config.yaml
intermediate_size: 256
vocab_size: 8192
hidden_act: "squared_relu"
positions: "rope"
rope_theta: 53200.0
extras: ["local attention windows", "shifted keys", "normalized values", "value embeddings", "learned residual scales", "capped logits"]
init_std_qkv: 0.0992
init_std_o: 0.0157
init_std_up: 0.0992
init_std_down: 0.00785
learning_rate: 0.00818
decay_fraction: 0.918
decay_shape: "linear"
Each number is 128 + 24 x the weight over its row's rms, rounded and kept within 0 to 255. Layers, rows and columns count from 0. Numbers have three digits each. The size before them is the row's rms in percent of the matrix's.

# q: layer 12 attention query, 64x64, rms 0.223, rows 0-63, columns 0-63
# k: layer 12 attention key, 32x64, rms 0.207, rows 0-31, columns 0-63
# v: layer 12 attention value, 32x64, rms 0.216, rows 0-31, columns 0-63
# o: layer 12 attention output (transposed), 64x64, rms 0.198, rows 0-63, columns 0-63
# up: layer 12 MLP up, 256x64, rms 0.234, rows 0-3, columns 0-63
# down: layer 12 MLP down (transposed), 256x64, rms 0.0772, rows 0-3, columns 0-63
q0 088:104145147129111169153127157143121126141104106115152121101132086110164163142159095142109137091122118124063146115138147119125118112098176174143139123125098106168113158166133099136141142112090113
q32 094:073127170137115138171159128140141110105137119139125120121120059129122131096145129100131115148116162114091158165125122170115087117108105123181088109131108141156136118138112120130087135119108157
k0 085:117154136104109097112140141063131172181140100133131166124131137130132144146112150138145122155157122071160122142108098138066152113167095085112131115128113145139142107138138111108135137109106121
q1 061:133084117145115102146149164091137098136109147140140142146115136112151133111108104133187130148126128105170088115135161093096149130121135123136137122143160087150135185081099145161137119148156103
q33 058:172123125194137124123139140109106130127106132138102127104155166136167127117137133127150095104148106129118163122077113118117134152133114138112103122147109060136145158135135129131126169116186081
k1 066:052106132133105129141163136129144136105130130133137150129127065149155121186155155139139146199145123081106124125136134151131123128116138148126148135140109168153148147130146136108115172131114142
q2 076:115171150077123131135141073158125152106165119163152101083112088119139128112139129105124103126147173161140129086143156138147090113150157150115144117094086147109125115160145140136135138144127111
q34 084:081153161090129136096147099128132122127131108143141147064114106133140142090154138131126113146072161090138113124159132143138100167168110146143159109143109146149110106135135168089132100116139117
k2 091:116124130112160134078099118065129096117131099154116124111115143178128143117113119149169125151206129108145138109098121167125155107149118121132128163135128147153152128168112127102113151105130106
q3 063:095150160160081152132141141149103126140112106124140110131128074124114112151136081120109163149170149134079179117123151137157113121117126155138149139157097150116117116142167148143131131147096176
q35 067:080157168148104141138160097125123123118151117158138137148105090147100128126135117122119109151139142142101173139120122171110052106129144140148078138138094147118139087168140129128096138132151119
k3 070:114130140118130152146135154166125098127186120094160113091156142088156162104152125151137129166085109108116135118133118181125131137159140142141150094134120128171135133106187122106138119143116089
q4 067:117083135158108150169142130166130140112140138130126139145188140153108098155112131134134119148164086156107148106150162173104171099146148113126130146157172154130153133098141122132117115144084114
q36 077:152100149150122109140106175171129174162133143140140118161153137127151151147103095130121123094189108139118119113136142162137125087128144158117102160142144117116148129138099168167099164151127155
k4 096:162135113153111174165156188173105142144140140100120137157148130083119116106133154120086140156073146148124098124170140133112099128121121146143104096111165115141146125111139112117140113162145130
q5 071:163094110129119133157111160116121116125093136118116118192179169123096111162096163154123125153118081141100146144107112119105191096113126093145150129121150137142158139118129124137129100129113130
q37 066:170121103140126118148080135130129151106120162092104139172149163139143111162116080120133151117188115163121136101116122143118162070107172124108130141128150119104170138112124140145133154126118125
k5 066:131113125138098118147180137163114115146107160138124175120162080076120119098112141118119180124104129125128113105116138152075091128122122142100163104121136144089100128122109105119168106153145116
q6 090:182096112054127093153173164147143105105075140119118118121171151145135108116114124131143112117151116139145145157128113129139143126165109097114136143099119180145166150131130149143130114131145127
q38 092:155092121118117136131140119176072126086107158156091134113143145149142098135108130119131138112118135087144183123136102121129160129170135117133138157140137111152199116098119149126146108155092138
k6 067:114109107158138137132144114130144124160117127119139137162132147111101119167150138161134087129120146089057139173130120110129134112155129084101159123053121151146131132112140152079142129135154138
q7 099:116152159119163107117128174136126084155114092093112137075101132120118129138156180110146093150149136127155137154134096141135102093154117109117137117137099174131080176143136114140126121140147144
q39 077:139116134152142136128110113118104140140130095158138177148114092102149151126152110146144158155170087151127127141082091109129168116153099130173139126078126097132069139132148125164111142118111115
k7 113:095139173142153106108102110129134102159158126142119142114104128150141124165150100097132126109159135117153146155115117164120112089105117126116104140140103121118068128179098080148106152119080103
q8 168:146137151153130123103112120074124128133134121147130177158108154141114085133144139097165132137108137137156138131154105157099184093147149114124114120136160153205143145125155139155131133086124121
q40 147:123118100110129114097154086119133141098132129094135134095115145104124136162117158091098135117058126100103102123119153091109123180107126144137125173154127101087118138099106140090125112094128137
k8 109:148145143087132127137139109155147115099127100104132108116126121142134071105141124125147136113148142185154112136131113097058093139126101086164143140111158094123143152097090150172131137127121146
q9 120:140118150113105126134127144099137155092122116117115137128127135151153112148150130123155105155167115162183173108192118187161125183127139133137172138114140166156131125097104117122134144115124137
q41 113:134120140155102118133081153142105138159108147117113106093137135153127095131144160122141078174131115141149166186159162112111110128148100115126155107155161152148164132095138095149153110150134109
k9 126:171114172117095131121152154107122122102147123078079155149096134154138116141110094135116085137125140094124173106152135154129108080106168131136099137106156160126091139117138096117127133096132128
q10 101:120094143129124112093120117137119113157162115166117160160133124109133154131140147111122113131095115103110102121066133143156113157125126109158116123161108141150150137199176151148089110158160114
q42 105:136169159154131099130136134143110141136099135137143129112168100157131180127128090141109074147139107136074102130091114167168118123070116137134108120160122117132080131137117124154159122123127102
k10 120:137139108145090148170072090150141133125157128125109108112137075119101115140127097170099109166137165135108137128129119131132149146133135114168126149146097101136160120137144093083113182112110141
q11 123:142159129144147122158109114112157096134087141147147094093131123124146090094151075121125133152156076156115088138110152114100132124103131131134185149106128138155100109088157135108154121145122153
q43 100:159170108131174125150144160090102117137154144132136169131136098106157131104143133112146149079153145131095074129100113144150133117090153120127102133134116123130061122127094124142138157154100136
k11 090:121160134120128109117105103110129112147132141115136125189126169127122143141112142119136153087166089100135151144112107105132081159099121149127089114131120112159121131115123118109056085174151113
q12 120:122142108124113154095148124101145093123097156142115124154142126164108137153108135174173079135116137130127151140118104127116201116120120124145172170097125153195145103136125125143134120119115134
q44 115:083179139098134101137105148131170160140141083157139144109176125082164131132120132115140135130124130082094094148081104167123121123163095138142153144113119110135110130133119145146116122121147168
k12 122:120109161164084134153118151153114144166102106162140148176164092120114154131129110125117114111106120131104157137126094145145159117155150104097145098066115141111139123106116161116134105094096150
q13 095:130130153086119147095191104141154128145138099073081126095108147147116084096139150114140121132151156158154153105152129143122143159122161120102129152129121118138143157143143152103094124086122144
q45 085:118142117125160113106185069096106117150158111125143152079121096120128123075127159074129105124090139153104107106122114100111100170108138107137171129125113125130134129127136116115137145119092117
k13 093:103157101101136145104142153140103133167146129180123143120129119127095094188122195108118100136112164140148133120133140136074109137163143123112145132175091103140115147127159124133131131144112151
q14 086:125113131101053159141145124129158149156088150140111120116152146118149153126095115135106143118147153131169174158164116117151085151130129167121141114148113137125126155124128160170112106136143079
q46 097:103121116159140155113131117131165120161143127164132081087129159134121099117085156112153133105134142092134104108080147119152155128124108134118125173096135158123093136139143148187142180142124130
k14 110:124142109121137122145148146160156114121190137137124098137107108149088091134100108125131076152123125148106161143140160128114127107143082114138094055152131136118110102145145148116134139107180135
q15 114:135115144095135149135168133124136106114131127171114114119171117069106147130121166104135130138134122164103143109173125117166119136135117110130140103160080198137102132111111138103126174141132164
q47 108:122137113112179147151108117164175149113161116127141153108126156126147084122120132125116165200143140117137154130111133121145130144128123130112127079127109111189120117144107099117117150156166169
k15 100:136147120141160168161132123143114108141171137137133135088100148116152102137137146069083122129127144110126121119116105150132141107135125134089164151145101134176046156152119152118098140128129122
q16 114:114134162158142134136092131144113106148029102155127176163126122117116150134133148124138117121122175119123150159142133153132121092126086129121114130100110168085166117134137143155128121142122119
q48 104:144133116148092146150117095158135135118144109064106117120133110188113156135120061166123147131168169148104161119114124128120107099109139144161114151124145113121144124138145116122131132143070145
k16 121:117143155162149165128115119103130157091152153130112094111112133146134127160126105090130116125130134115166110109153112137163139156101168136123093146165169121142154188156126119124117122072145087
q17 096:117164146100113128147142135188078115135111112178120194126131116155105124121120147130134091112121142186101136150144138163151125150171102156103138136149147154136125139128118118141094111105136105
q49 103:106157131111121126140149153122101131119135153109081133135097139159053124133157127087108146150153115124116113136150133090114158124125106074098176103137128135123123126112137192132127114130167105
k17 117:127124153123153129156102123146109116126138131146144129124133085114108118149142146119135062139086160097115107150140111146116147080153118123157131110162142178125130161105135094077157125187107137
q18 104:122121129144086128132150131090140090119103149118152143117123109128123158128150100187145133088113173134078142137100102142129110120159084119103141105145140125133162181117136136134117108183132092
q50 110:113167109140125140133117140171151127149109147124178153113157122157126139110160131136152162145096178091146123149104161126092105123138114165129144159099152098123142156136166083157135124109087120
k18 095:170137113128121112127087204133127141156110158125141153087110097150079092132103116132121114133114124139146116158126110121152097124093086110125121103124126136161108189158136153125133099116113126
q19 089:142130102109161151089159116057116157122128147137128104097130103106130102056156087127120158134114176105141133135127119139128139129137141118144106170145141137145147140130153126106088151091113110
q51 102:163122143086149175171157093106099122089104099132132110164097135108125138081136108167148125099106165104178104126100138117099140137145135108103124121109107151111134125128109133086096123133132116
k19 111:101101119154145148171114192076101116123069120121162122091139123105128103113137138127112158147154132137148098170129115166108135139111116119143141108167102109161147123149126115158112148113134160
q20 099:114143113115131183159094118168124072122152151118129166115116153127116117144067146114114120111097150157128128109157106097129175101099123109135127126185119097130094134137157125116138137098142138
q52 101:159123166109132143159112100097120068099094156145134167152150138110143101145118142143144157158130150132147116137096168076109132108090114136123124111153123114173130135127144161117108101166127092
k20 094:157130144117170121138127096126110130145118079118139159100138128090090150142134134103144125130126104105096122193102153063087159128137136129132126117106172116117138106166136147114100100125152151
q21 112:155160135164122118134139131145138148110125152140112151118132091127113159144133146133131152124181126141093109113099114124141164163086084129104170091186133108123149120129124082125167166132095105
q53 106:109132117096120146127104109105129114128113109122127133118133109123157090106114117140101126142155103148130066157096141095101132105116109158148130150159104113058102121103092160112092107167167141
k21 109:153124160114124134087116128132140150121108114104149110142132131140182093114133113117140108129131165068093110137103160061153138133154120168141114131068092119135137133145138113103132141124099163
q22 116:140131136173152134145085092125114106180104152092107151155129161143161140114095143132118050130100115099117136147086119162113157136125095120147132132124136138149136104114132115141114151098092120
q54 110:135149128120134077146147115174090131150139140088163129158098108147134138187131104117153119122114094117142157125069145151133149094144158123114158145108098140125127115126099167137132147153085120
k22 106:128159150129133126131124117111140148166134177119127150133134150112155159135141086137143071069113128156109133115193136154131142149127149156101148137143135135085147150141156152122090109159164144
q23 098:097168136137102135140135164122112146111134171178149120139137079123126149165132107073129151149122101120095148165084139108153106155112136142141127157131142135124112136095130084076137118126125093
q55 119:119113128135099135107107135172168173124181144152140117177135126127118131130125114085094116140099079093138107130113111139110083123112124125158134130141161106114093136111186147147121143124087114
k23 104:126137099110115149124154110123101157161119113135150115150122119113152144095123134155169102108146124168097104106083124109136080154137158120146144162150153060135118098131132115117182134162110118
q24 091:134093121098104120117122151112090107103166149139134109143134105086111119062164177146099133160136136149134141150104076093142153115093110139111141114130114148123151111117098110105111135101168122
q56 107:101099097149143138107121114099109173114156149123124124152119111115133162099153160109137126120126068107115142160103127101130175082125097118116114138121106138100105162169182138133147105142156106
k24 109:133151100126111155190093125142142129151156156134157101123109131116093144151106126150163122126083107147096196136095118138115120117107137156102137137157149123117151118115116091120117149141114186
q25 068:070152137152149100138101094117123126118130112113117097111145112130189121127143134149115134144123122143067160095140148138144134141116196169100107114138117136134149116135079166127111093135124130
q57 111:076174122116169160154133065144105127120124120115124103106136139091126130101134112137114122136069129152140107133086126091116163133118106117116101123150112079157122099135107139114171143109108113
k25 098:091126106125112193175114095111140099122117126123113154102167121143108125119147130156129144112126173138120113157123163132118147134128126154103148140164144136202112126163147105123119084135110092
q26 098:136101128140169147126100117110092149128152124115102149122134105124139150105144149124113128119110142142092125125098106159143153060147111088118083137144156129134101121090116123174177159103127079
q58 089:153153138135098131171117163148127052123168147144099136129103158105123108144140153090129139090113103105123121113108109134091129096093144154154153135116122153125098132097101117142140165157095138
k26 096:124143115100137124111085088143146126128105145113127107117137152164102111156123092110099090116118064183158123148126144128130116121104128109120100110125135184110135122108150112141151145141106194
q27 122:117148079135179143105134117142115121135152151156112149106152119125130101137190174084112135121084165123120094191105156106111115095137124127114136145114133114142127130138134129125182138125123159
q59 123:125145091167099137154136123083105131138100117112117163096160117105101149152098156119094134131114121132072092124111103116130093119096132125105100120179131092100113110125126122116144178159135100
k27 101:173126085073139091136099147143092090140117097138161135165140163164156119092112142129115117134147144115134117138140129111122106103101150136137140161097139090150091125087138134135164111127167138
q28 092:146130154119119112144122113106141154110114094130149147160174102128108113154106100086124109146140132136156165099168152117068157160100138128137135142151116134131102121118160181120121109101142069
q60 087:157119059127100139116131104109153115137136145155126137111146126132137130170135094132121103104118095119117160116146146101077135150135114135089152178084139121116122110124165140139062129149114159
k28 099:136100175155149135119128156144103168176137080112139133155121118167095117162132134117088102136130143128144106151115184124140129091133085096104118115165117094143111128146154120143131168124148148
q29 093:117130121152070139154121142132146132121144143097143111180102156113131161186105122148150123112149116135151126178127102173149106107129114088115068138156110111131140112142117091112091130135136138
q61 088:162126114108091164123135144112123138106114107119151143142146145148123152137108066155139127099085138127148103159121154113126157100088148099166108144106134103169132177166104167155132121155137137
k29 086:171090071193124140113179092124130103089141106124159125154127123100114159137125087143170097136133130137126159168135102100140154130126137138145102145118147148105137162138115107147132115140124123
q30 092:127069140146124139134127117123128145185090130172099111176135142127119170158102146108112108102139147093138091136118064134151115103115125123120108097168124097127113146114092120154124112114121138
q62 109:113063170129156115116148116102169107158132164121142123117151101099140160139127098142128116143123136136128154165151117113127117163117140148106107115184129097113171145107138115151075115149092117
k30 093:127128130137150099155148135149173159126107194144154147153131098134094135096156077124145113125147151130135141152152161093136144146093150145117137162147169148108120115110144109131119104101127183
q31 104:124100146140149104120157122140141085123145114182135146105173121135100103084136090109127086138096137144114163118109150145139084138144139102145125126145123141116136126130128151115106175156200145
q63 092:131143087121114134107138128127121143144137101111166100129125162141144146113099101140105039133100142132178102156105125125120132074140136128142115169144121178118119114137116137118093103141149093
k31 098:109104128101115107102118114106127155152147094141104099175066115152148132130167109099129169141087125138127139093173157121102122124150141102112161197126100120133132110122139126141138107150116119
v0 104:142109132075164137123133167124119177151117134146137107158171171123115104128126158130098106133145103138147130128114082115161100125110089122123090119123108170105117121143071152117107111138090116
o0 131:126130158082095157100139099166071126170102103105123116128129104112125103165170119134082114107131139144161149112096151119118129120159115130099131141134125120136146154129150130128087106115167077
o32 102:130133129190141139147116123138185121119114147189148177128166127096148149152111115120127184102163140095138122180158137110136130130113133152147119123106110122143130123101113168126119097132114146
v1 094:144168183120148156113141135165138140132158156148102145094139102131167091131098183136116125169141166141127096117132151128159139145097123148099118156117114150134115102120117171090093132153134137
o1 096:129141144152142124115133163123093128162115069111135112081162131147114126162126156124117152155138138124166127098124152137142115128151135085142157169161105111128144113187099124090126113089146096
o33 105:146125118111158091139079119129175142071087163155138127111118129112165144087147120119111117090124127157103112186144099113147099104107124172110110121126135117108115102097151140152107132134112135
v2 090:127117102133068131131104110121106117133133141094169149141126108154120078114100147124111109140115091160153166079128127130154101163127113176133155141095152161135151174151114143143146104130133102
o2 090:133135147143111165167121169107087163125145165125150167164124090115085163118163144142108138156099143129130110176115119122121119131151089118122078112077134143151134147114126143157137137110135150
o34 118:083131118119093120095149107132140139130104099123152120136123117135125123133135097123135135116128146149113136118113137101152073134104156150194167141131154059071152107132156097111136136101154102
v3 102:125166144128111096150118176126118113184144094143148126122108110107099143153121140109077132142138139138122112083156172176135112127130128134128145123117089119152161119079136183107121160121145128
o3 108:088095128140113146138136155155075119154161098158122122130176158167105100130164154139075115131112136097127085141118082146121122112138117102107112153156109137125148127131114123105127120099082147
o35 094:117159069121104078124121127097159089129105118105136131134111109122130198134099110129105128128110123148115148140113140140164155124162096129128167135082134088167112097124151135127113159127151102
v4 097:118150137082097128102125080096141128156093097097090144124091149081130125112131126089132113134114138157081110127121137128118154136137134148140112147149157150124112087154164128146089082086129129
o4 093:113094124149160149120123133101108113138090137114155115133135158131127111142129110158145107188136187158119125134117173093124161096076122125142136145127113110129101140142074104136093147114170145
o36 096:154137107098122143132147124133141141122147138102106143117037116108130178151143167103129137124154084141157143125095120139125130151134088114122126102147129093145141096099157116177151113120115096
v5 094:126148110117114135117159093119150089109130166147078121117145170132085116141177108131148135127103125125143152164154129086154136119118096111073114151136111177097127135153168102139103113136144127
o5 087:131167099141161132117074077117149136079136145144148133152145105124082155128133153110155123104136147178150140101131133101125116153090147107161097143143159145126085125118105111131117099130099149
o37 093:177102147100126126091127174139126103156147139154122148153111113167131115154154079106110102148159132098133145136149127095101098098117114133100098180170133155097151138113146122123103134149101126
v6 102:131128151115102169148139134107087120147159096167134069127114144110172151081153114154142114128154103173125077138149136092113142132126138101080129146116114088149158110133126143118121118113127144
o6 091:122098117133065141127148122140097120144140094126167099126097148133172151116101134142127087116151169106136116114093145108135126111109094105117144113096133121105178167107099139097159155107149099
o38 115:130089118164129117136110107136111123130134127167089144137105166163136107155204116120123099103134136103132147151143125127120123118077154117110108130157116144141070149159111109146074127139117155
v7 101:175096083118121118143139112101146140113149124117152131169111114121107102144109114162104163165113143149110155116105158113154120123172162115163168136144107131127147089160108141162131180129102140
o7 095:160155134114135122131101150157107135154100127142105125116095129117083078162150135126160160099178083136144146157122114099119107140148121111122154167163129186109100156115103131128153128132149107
o39 106:113083117174108125163119117076086136090174118114151164157148109078129137154130113125142125158126127129139093112124124171123133137100153136130124085142103107170159110156155100119116114129123114
v8 101:155143105117101099120138154075104144101144149095092128153103124125179169098162169115118146084104137098124127110133176102119110134116155151135155088098164130148101124138118113108110121124127125
o8 092:128114103109101155185161152121123146152100106125173115147171148149138124109108137182117147094124112138099137135098119127174123111164074107109117116102166133106106116153129111116163124142131106
o40 100:143160187097161135138096149106095125161119140123131167154114138117138134133143144105097173139096118139116083126163137122077143140124138109107152117096126070165143157129118093149137152132124124
v9 096:133133151119154135126102152098138099089159123123122171135132134113108121150121164123109160141121105127119147175128141103133105157078082131123089119199125108113098144123127108126179101168123130
o9 091:142135116157136136151133112141130139129151150146115140160169102133084124110122080141142180116062127140109162159124138120123082150183143130132126115173132149099144096142132100162127102109151131
o41 087:130123111099129122105118102130133169121118118137176108113151136123149161143147215149121129123149132127128098164102117082119132145102134114114109123146078120161119167149118160112128100153079135
v10 100:102114124103147148158098141134071117143100159144162106128121114095177127168107130157151115115112145123121104133081157138127075123123154141176120143136114130086154117134096117148168145139151145
o10 094:124111135138118131110135111156160113065117129184128131122100188153164138099148125122147072136133127133086142102159115126160099134089121141141116111132132125157148146092117171136123115139102094
o42 116:103097152093106136128110102124079123136102109101140142125148093086107104160114136129136146111156125140172164125108128122087157128162161137138150118127149113073131135152091143147116161128182109
v11 098:183109111146122095122121096090112148119161132157177121126162097129092127142095128088107133102108156135146130126137125121169120118117125106181080158132134139102132135170105147126119122175142143
o11 087:121131142172117153118128128114156086158129100176125152097120159157127087114115152113149106068114120116104167150120149122115159188108130111113106099125127104117121144129140099130129116116186143
o43 105:133153137104121131118142130134136128153139077113145128151232080072128135140120086156145104125104118137144086137150099124119107095111147133149111124138101134121112150130129124123117144134138162
v12 108:111099161128102117136129126135108092081119108133123098161170136120150128194103132148096118125157123129144132098131089149135108079130102129088126136135099132113130089130159108160153096145140082
o12 091:137084129133105128121152115171103081154133089090134114149106172114174150119140100149086128125150126137134114124124116145133089128140156130139090168157106109128141166149119143113107119111144067
o44 095:129166154093128152138113047126140128075150154146117126086155129132114091152104125180139092147142102109121106129106110130135127139149093130128152125137164137151160155118166145124131127147102123
v13 098:122139083121107090122101158130148138130124122092133126103153104101097124111149116136121158139126106136103177104125090145093119105081167119126143130116075119099111155170150174162108106128113141
o13 091:090126115103141117109141083120111122148176130099112139156146105135144088133136104158116068134140144117169134090137120134128121123091118153165140155094096135104162083105106164142118142161124144
o45 107:128117161129122151125113153168157114132144111089142162141121125099108167126143134117132177140129094135131069142117108089160138137121149127098131089125118129093127162187142120079147087127144140
v14 120:147120123190088133111137141109110128143135114116111127061085112125128132127168138092155128166166147109120099141152142125135142134160151095107090126181144119151139114139113134164119123089152108
o14 082:144109106170089147145132157138118153163161137179101119139131136126103111146172152126103155126162112134086131114125133155128122107175168118108106114172127168165124150151141144088127133140161111
o46 123:142130115113145115113118181111157139116096141099122165120037121142121118133100129135150105135130125142108104144153095144110125108088119113148107163120116148101084162116077109152136140108117114
v15 117:162097097143099188133159096152084155157144087141151091167113111145147152107159107166121134099118135113135124165121122149157129131146105170115105131138139128125125153150165131120133147122104094
o15 124:162133101108125154117150166131082145153123143146135103109100113111166158087139108109134134116112110141115089144090144119135076103132100114104124126116165103125100155124088099140149125135148064
o47 098:113107153131113126138122091136160116114146078097138136128153145145100112119127153137080134167085110122175140145165106094105138144107155178125114134128108162136141130133145130120097118096104193
v16 103:113148146135125116133129110105181131091131118138106095124126151074137117122107126143140116112105111135166189133133132121126154167080166147153112095150141090156146112114147103105081104109163136
o16 116:108135119133126129133099117113175146098122149118129123153127161115129157117113131101170180142122106131141160138131134139130162131112177158128126071125116117098109086113112165172095110135123192
o48 093:147123120105109135115098080135124110163098114161149163132092166111139101158125123136113132149139123157137138112177149136136106144137124154111137116163129123213104134135171104082120149116120111
v17 097:127132145110090148093115131156131122130110152156084125139060157111161138126154110117172151125139117133114151110133110136085119159128123166117095123136110114125137094140102104102111180145071115
o17 095:119082146129171105100170106125129158116123137149133105079177115125140155106146090149144076077136159107160107155107143141134135131136120151138135154163141156107109141116123170142113139129145104
o49 109:166163122117113168129126107155128110123120124132132101158020158091134115141123119100138159125141105134127157079137149118142134126117154109165119124107150115149121123168107130125140115136095131
v18 106:115112119095116123141174108097140126130104139127162133103172132081116128141153132097078096129109126125149121153128139122116141094086162139192151099110157158118142140152086129091156126147144133
o18 087:116143083171150195118137146133101117107164152096120144134098114122124119126153151096171105157148153142105133064129121102110138105128157128133149101109094145133099102102143116138103110145115149
o50 123:139135145108148119124142135104135160136089128196146136180207124124106120128108151144140143106103115107158143138110131095128181145102093151141171118123150112130127112165122119136118148151129109
v19 099:089098136124136119139137165111116166089124146142171134127136096120124080101088117155102148128096112099102115126143099137125093165131097155127122111092150149092134114147085174145117160120157138
o19 095:155147138135104116132134143101162115107105175134126135159090133140061164123086118152170144092161116128111146139128129102148123163079151119111127101153182142161128133131165133109122119134121133
o51 115:115111167131129112110155136148130135124127090134147115106177124133175136175146125112088136136125124109176135133133149132142143075141127152162121123096112090104154115164098180135135165097124092
v20 099:158147112096124146144164122106085138133118115110124134102118161090154123153109140119150102097088113103126130138156127168130114104139121083068109145144136124118109143166096110155104174142104086
o20 101:155137129129099143121106123153092144152117138121126114156111098155124121133169103157120090125143130148123103135141144107102109135133091136153105118106191138123108135110104050084134112124104074
o52 093:094130098147159106113142156111147118092085150142140133107116138104128106151118141110137140116132125177143125142133121155138177102117150107075154161112096147167131146151138184172104155143132150
v21 108:138104131116167143071118079115154126111104174115150111129165132097150142071154128143128087165130137114129126118124156130170129115118098157116113115128169136108117092081145118120122134161115147
o21 118:127158096144154110146136123140131102100133129152157109101139124157156149113151106092155119107200171123127132088109182093149154135122158150124141128110130099108114154123137163114119157117162098
o53 088:154133165122100131136126153114133194160138116126072120102146110147136113141157112122141123154102089160161124178178098145118109127144063116132142112148134137118139156122124116143139098154112112
v22 092:143110122131110116162130149110106069160142163085102098167119094175108094151142110142111152117150112126125085143102140141095148129120116072121105100101128131128119172117129118122092147117151115
o22 093:133108146093121102128161150096059166108124111125116085146110090140150099132100096187117135133122134140132123142104105105147112080110120142114106138155136163125153124085089128111150140136132120
o54 090:167111117132162118180113136137122103151134156143157164129140150135119115130148153126128135150118125118069132160155127133072108119188103128151135161115140130143077122125120142128174108120152173
v23 094:101126135175129124097095134132118120151110096094096151078118154153098120096110130129126100135148157151135156110080109140117154115151117145111082145160147096119160144147136145104093183111134126
o23 085:102144148133177114118140143135114143150165112147162106171118118108149130131142127106148134165101146111134131080098107112115153098151067138135148154139110141132153066124122132154112107072134148
o55 107:133113097145102190132135120126143126082106131094137091079124139118135141133098111147148115159124109136113125119184156117148137185126139100150104124092157154093092131123119129138156158151125098
v24 094:156152179120133155111119114157116105165119160112130125134148130141119165106104155111165148116111090110120111146075056104153089129122153145160147119159134145148152090125125118143116142120115158
o24 085:115108141109120110119115166113127129164114129176120152134124137146136116152177101118127159117119168106148182146115116124143099176134106155133121124087114138060114137125083139159107138169125116
o56 090:126152110111120167143151100149113131112136120069147119137124128167169111107087162129137112092165104107113097081151128148141133125121112176156130172127133130108139134134114080116161119093151154
v25 102:137135141150125121088120134082116147103116131149099112131127151120135093113098092147100145105105106147135122124162109147154173088123150106112189110134121177171136115110135186100114125145139107
o25 102:094156156160173102152098129099140106111125128132147166093113108098106095080098109121121128083113169151116159117094137139121128157146112130134125115120093105102145108137153123167128088146108157
o57 109:170140144147120101119189098123125101090125135134117091186091160161147154147132107138102125119140099120155083142143157109080149135135119119117132127113158130163106137119131139147133172150150144
v26 103:193182119130129136127137138073095132137135145125168118108095117106120120111141123123141112147114167109116125149095091115102152147149171152137118142111088108122138123085141133104159129140165085
o26 083:112146144119147147157146155112106122132116159117136098148175116161145151125110160110118139140149088149163104160133123151145112160132101115132099150110117171072108127152161172113113118158090166
o58 104:162123129136123133095097104153159159112101100122101140108086074123149125119121120187135140132125144119139126124081105089121188083103137131126160113159105140149141134079134119134143111137144135
v27 089:085119105126150152068134134087128117122116108124123142157148065180077131169145145104141107130123122132107119119126147124122129132128152159135132208152128121121145147125139127147141127124160155
o27 101:122139118126115142151149118100103182165139117133132120125109111149132082184131107099095142102115151121189131127129094127113132105111133113115172182156104098135159107126143127080115115141128103
o59 114:117138110106127139092136166177132136102155150140114125129149111109126192132113174147163125162107102138100127108130091100153088136115107156137159137131144140143175141119109073160135151113143122
v28 097:118128125124140196093087134146139176166160162129110147093131093148095142116155148122107111174090128107134088102121130142120102132176132141162127101111151122125118113121168141142117115153127127
o28 091:107094102121133129151146141162102123141129130117138140136145151163085068102125119105071097113127137112102122129149146118130176101152139119107158153129123108128070128125122091107146118095079152
o60 108:146139140112121132127096149119154148118127172120108138091105098100139142131119125077138141142115136112192101118117148100137079145103107153200159133138135126089130151135133149090147115096148118
v29 088:096157125122141158139132115173110146114137132096084121114177124099122091115148153111131116098165131090124109099113119106187136130148121115159125133116126139124089143101076119115129167115081147
o29 096:127135132084111105125108161139126108155142132116153124101110134170156115117124139095089104109098147164150103073081134161097107110168112128110095163120132116149159126102148118156098141167134115
o61 095:098115139139140155143141119143100139119067146155095130125194113103103147125128127129125129140174125080122143152127122164139109155127147137162106109095118141138073132134110152121177164121100109
v30 098:103119120137102138141148109137114138141172162114151140133126162157118158123118138130132149149181119069118118125110151183127097124103133095124142158166101107161121159141131083152120103151128075
o30 095:150116144139077163117129165129113116175119095119145128110114103073122136160138151129104122131151125131159084150138105160128106093162110167072137095148118136094120113135165121142120147124144098
o62 085:083098132066130078142109112126128114132149175115092151107101116136179097136089129106109123122163124149128164100092126121162084138144127129134127156148102137146116117114151116129136091160129138
v31 102:138089136100120093104113131131114129086158156186103140132167169101128120161182147158163124116100116108104139144113157153142146133112140116133186128135116080118149125125138142094126111136116148
o31 083:114154152134132154147142104157157130112156113124140119143129155151100138138100145119159154112134074111072182078155116155130118149151102162176135110117144164123162119128120139110142136134116174
o63 105:140093143099100108129124125120121075159111131168112159158133081091104104169147117116126088110145137128129106129128111130121135168100121169125146150107122107152146139163122151170112065142119138
up0 108:139113124160179148155111123075137140125117146143150111122114126156102125148127093127145132127115088150102153140189112114143159107116150105163120120080096094107130133121128120127095104184161148
down0 099:112098109144124145137124137130126146159140157161158142080171110155123133153108155119147127149169085118133118138135087089161174134126169076147135146088129130151105103125109107141098113158107142
up1 091:044151130151158148153127120110115130147133125087125123124126114139103120152114109087099159120111135116105102153110139125165148077109116135101110157120123105149093154103106079159151135145150134
down1 104:105134114141079107147165111151109148111117083095149117146108144141141107110141103129145113147138168114163179157112155099143128127115144162097128115123115091144161156154100113151094090141169112
up2 096:160149117131088141088140138085105090137076117115132151118114126155111149132081126087097140151123122114149121159130160108053116126142156129150148130121102127140100134143115132116087118120160159
down2 088:156150129155150148104181129149122153075080104079116118118133142148110118136133111107105118126137126104129138175153118087112105153142127126141101150157123140131145168115128099177112140140148183
up3 097:092098148159160158108125121090129130104100121161151162084151122119149140139146147105164118153094135161163150145183127083108110130114091113124150110153156119163123178124131123119126130112114112
down3 088:155124103142118110130172163118115162057106118126087088143104168139128105112113134094117121108143166126128154112106122099110148159126125147136149139138117144109101116120077110150102125082162115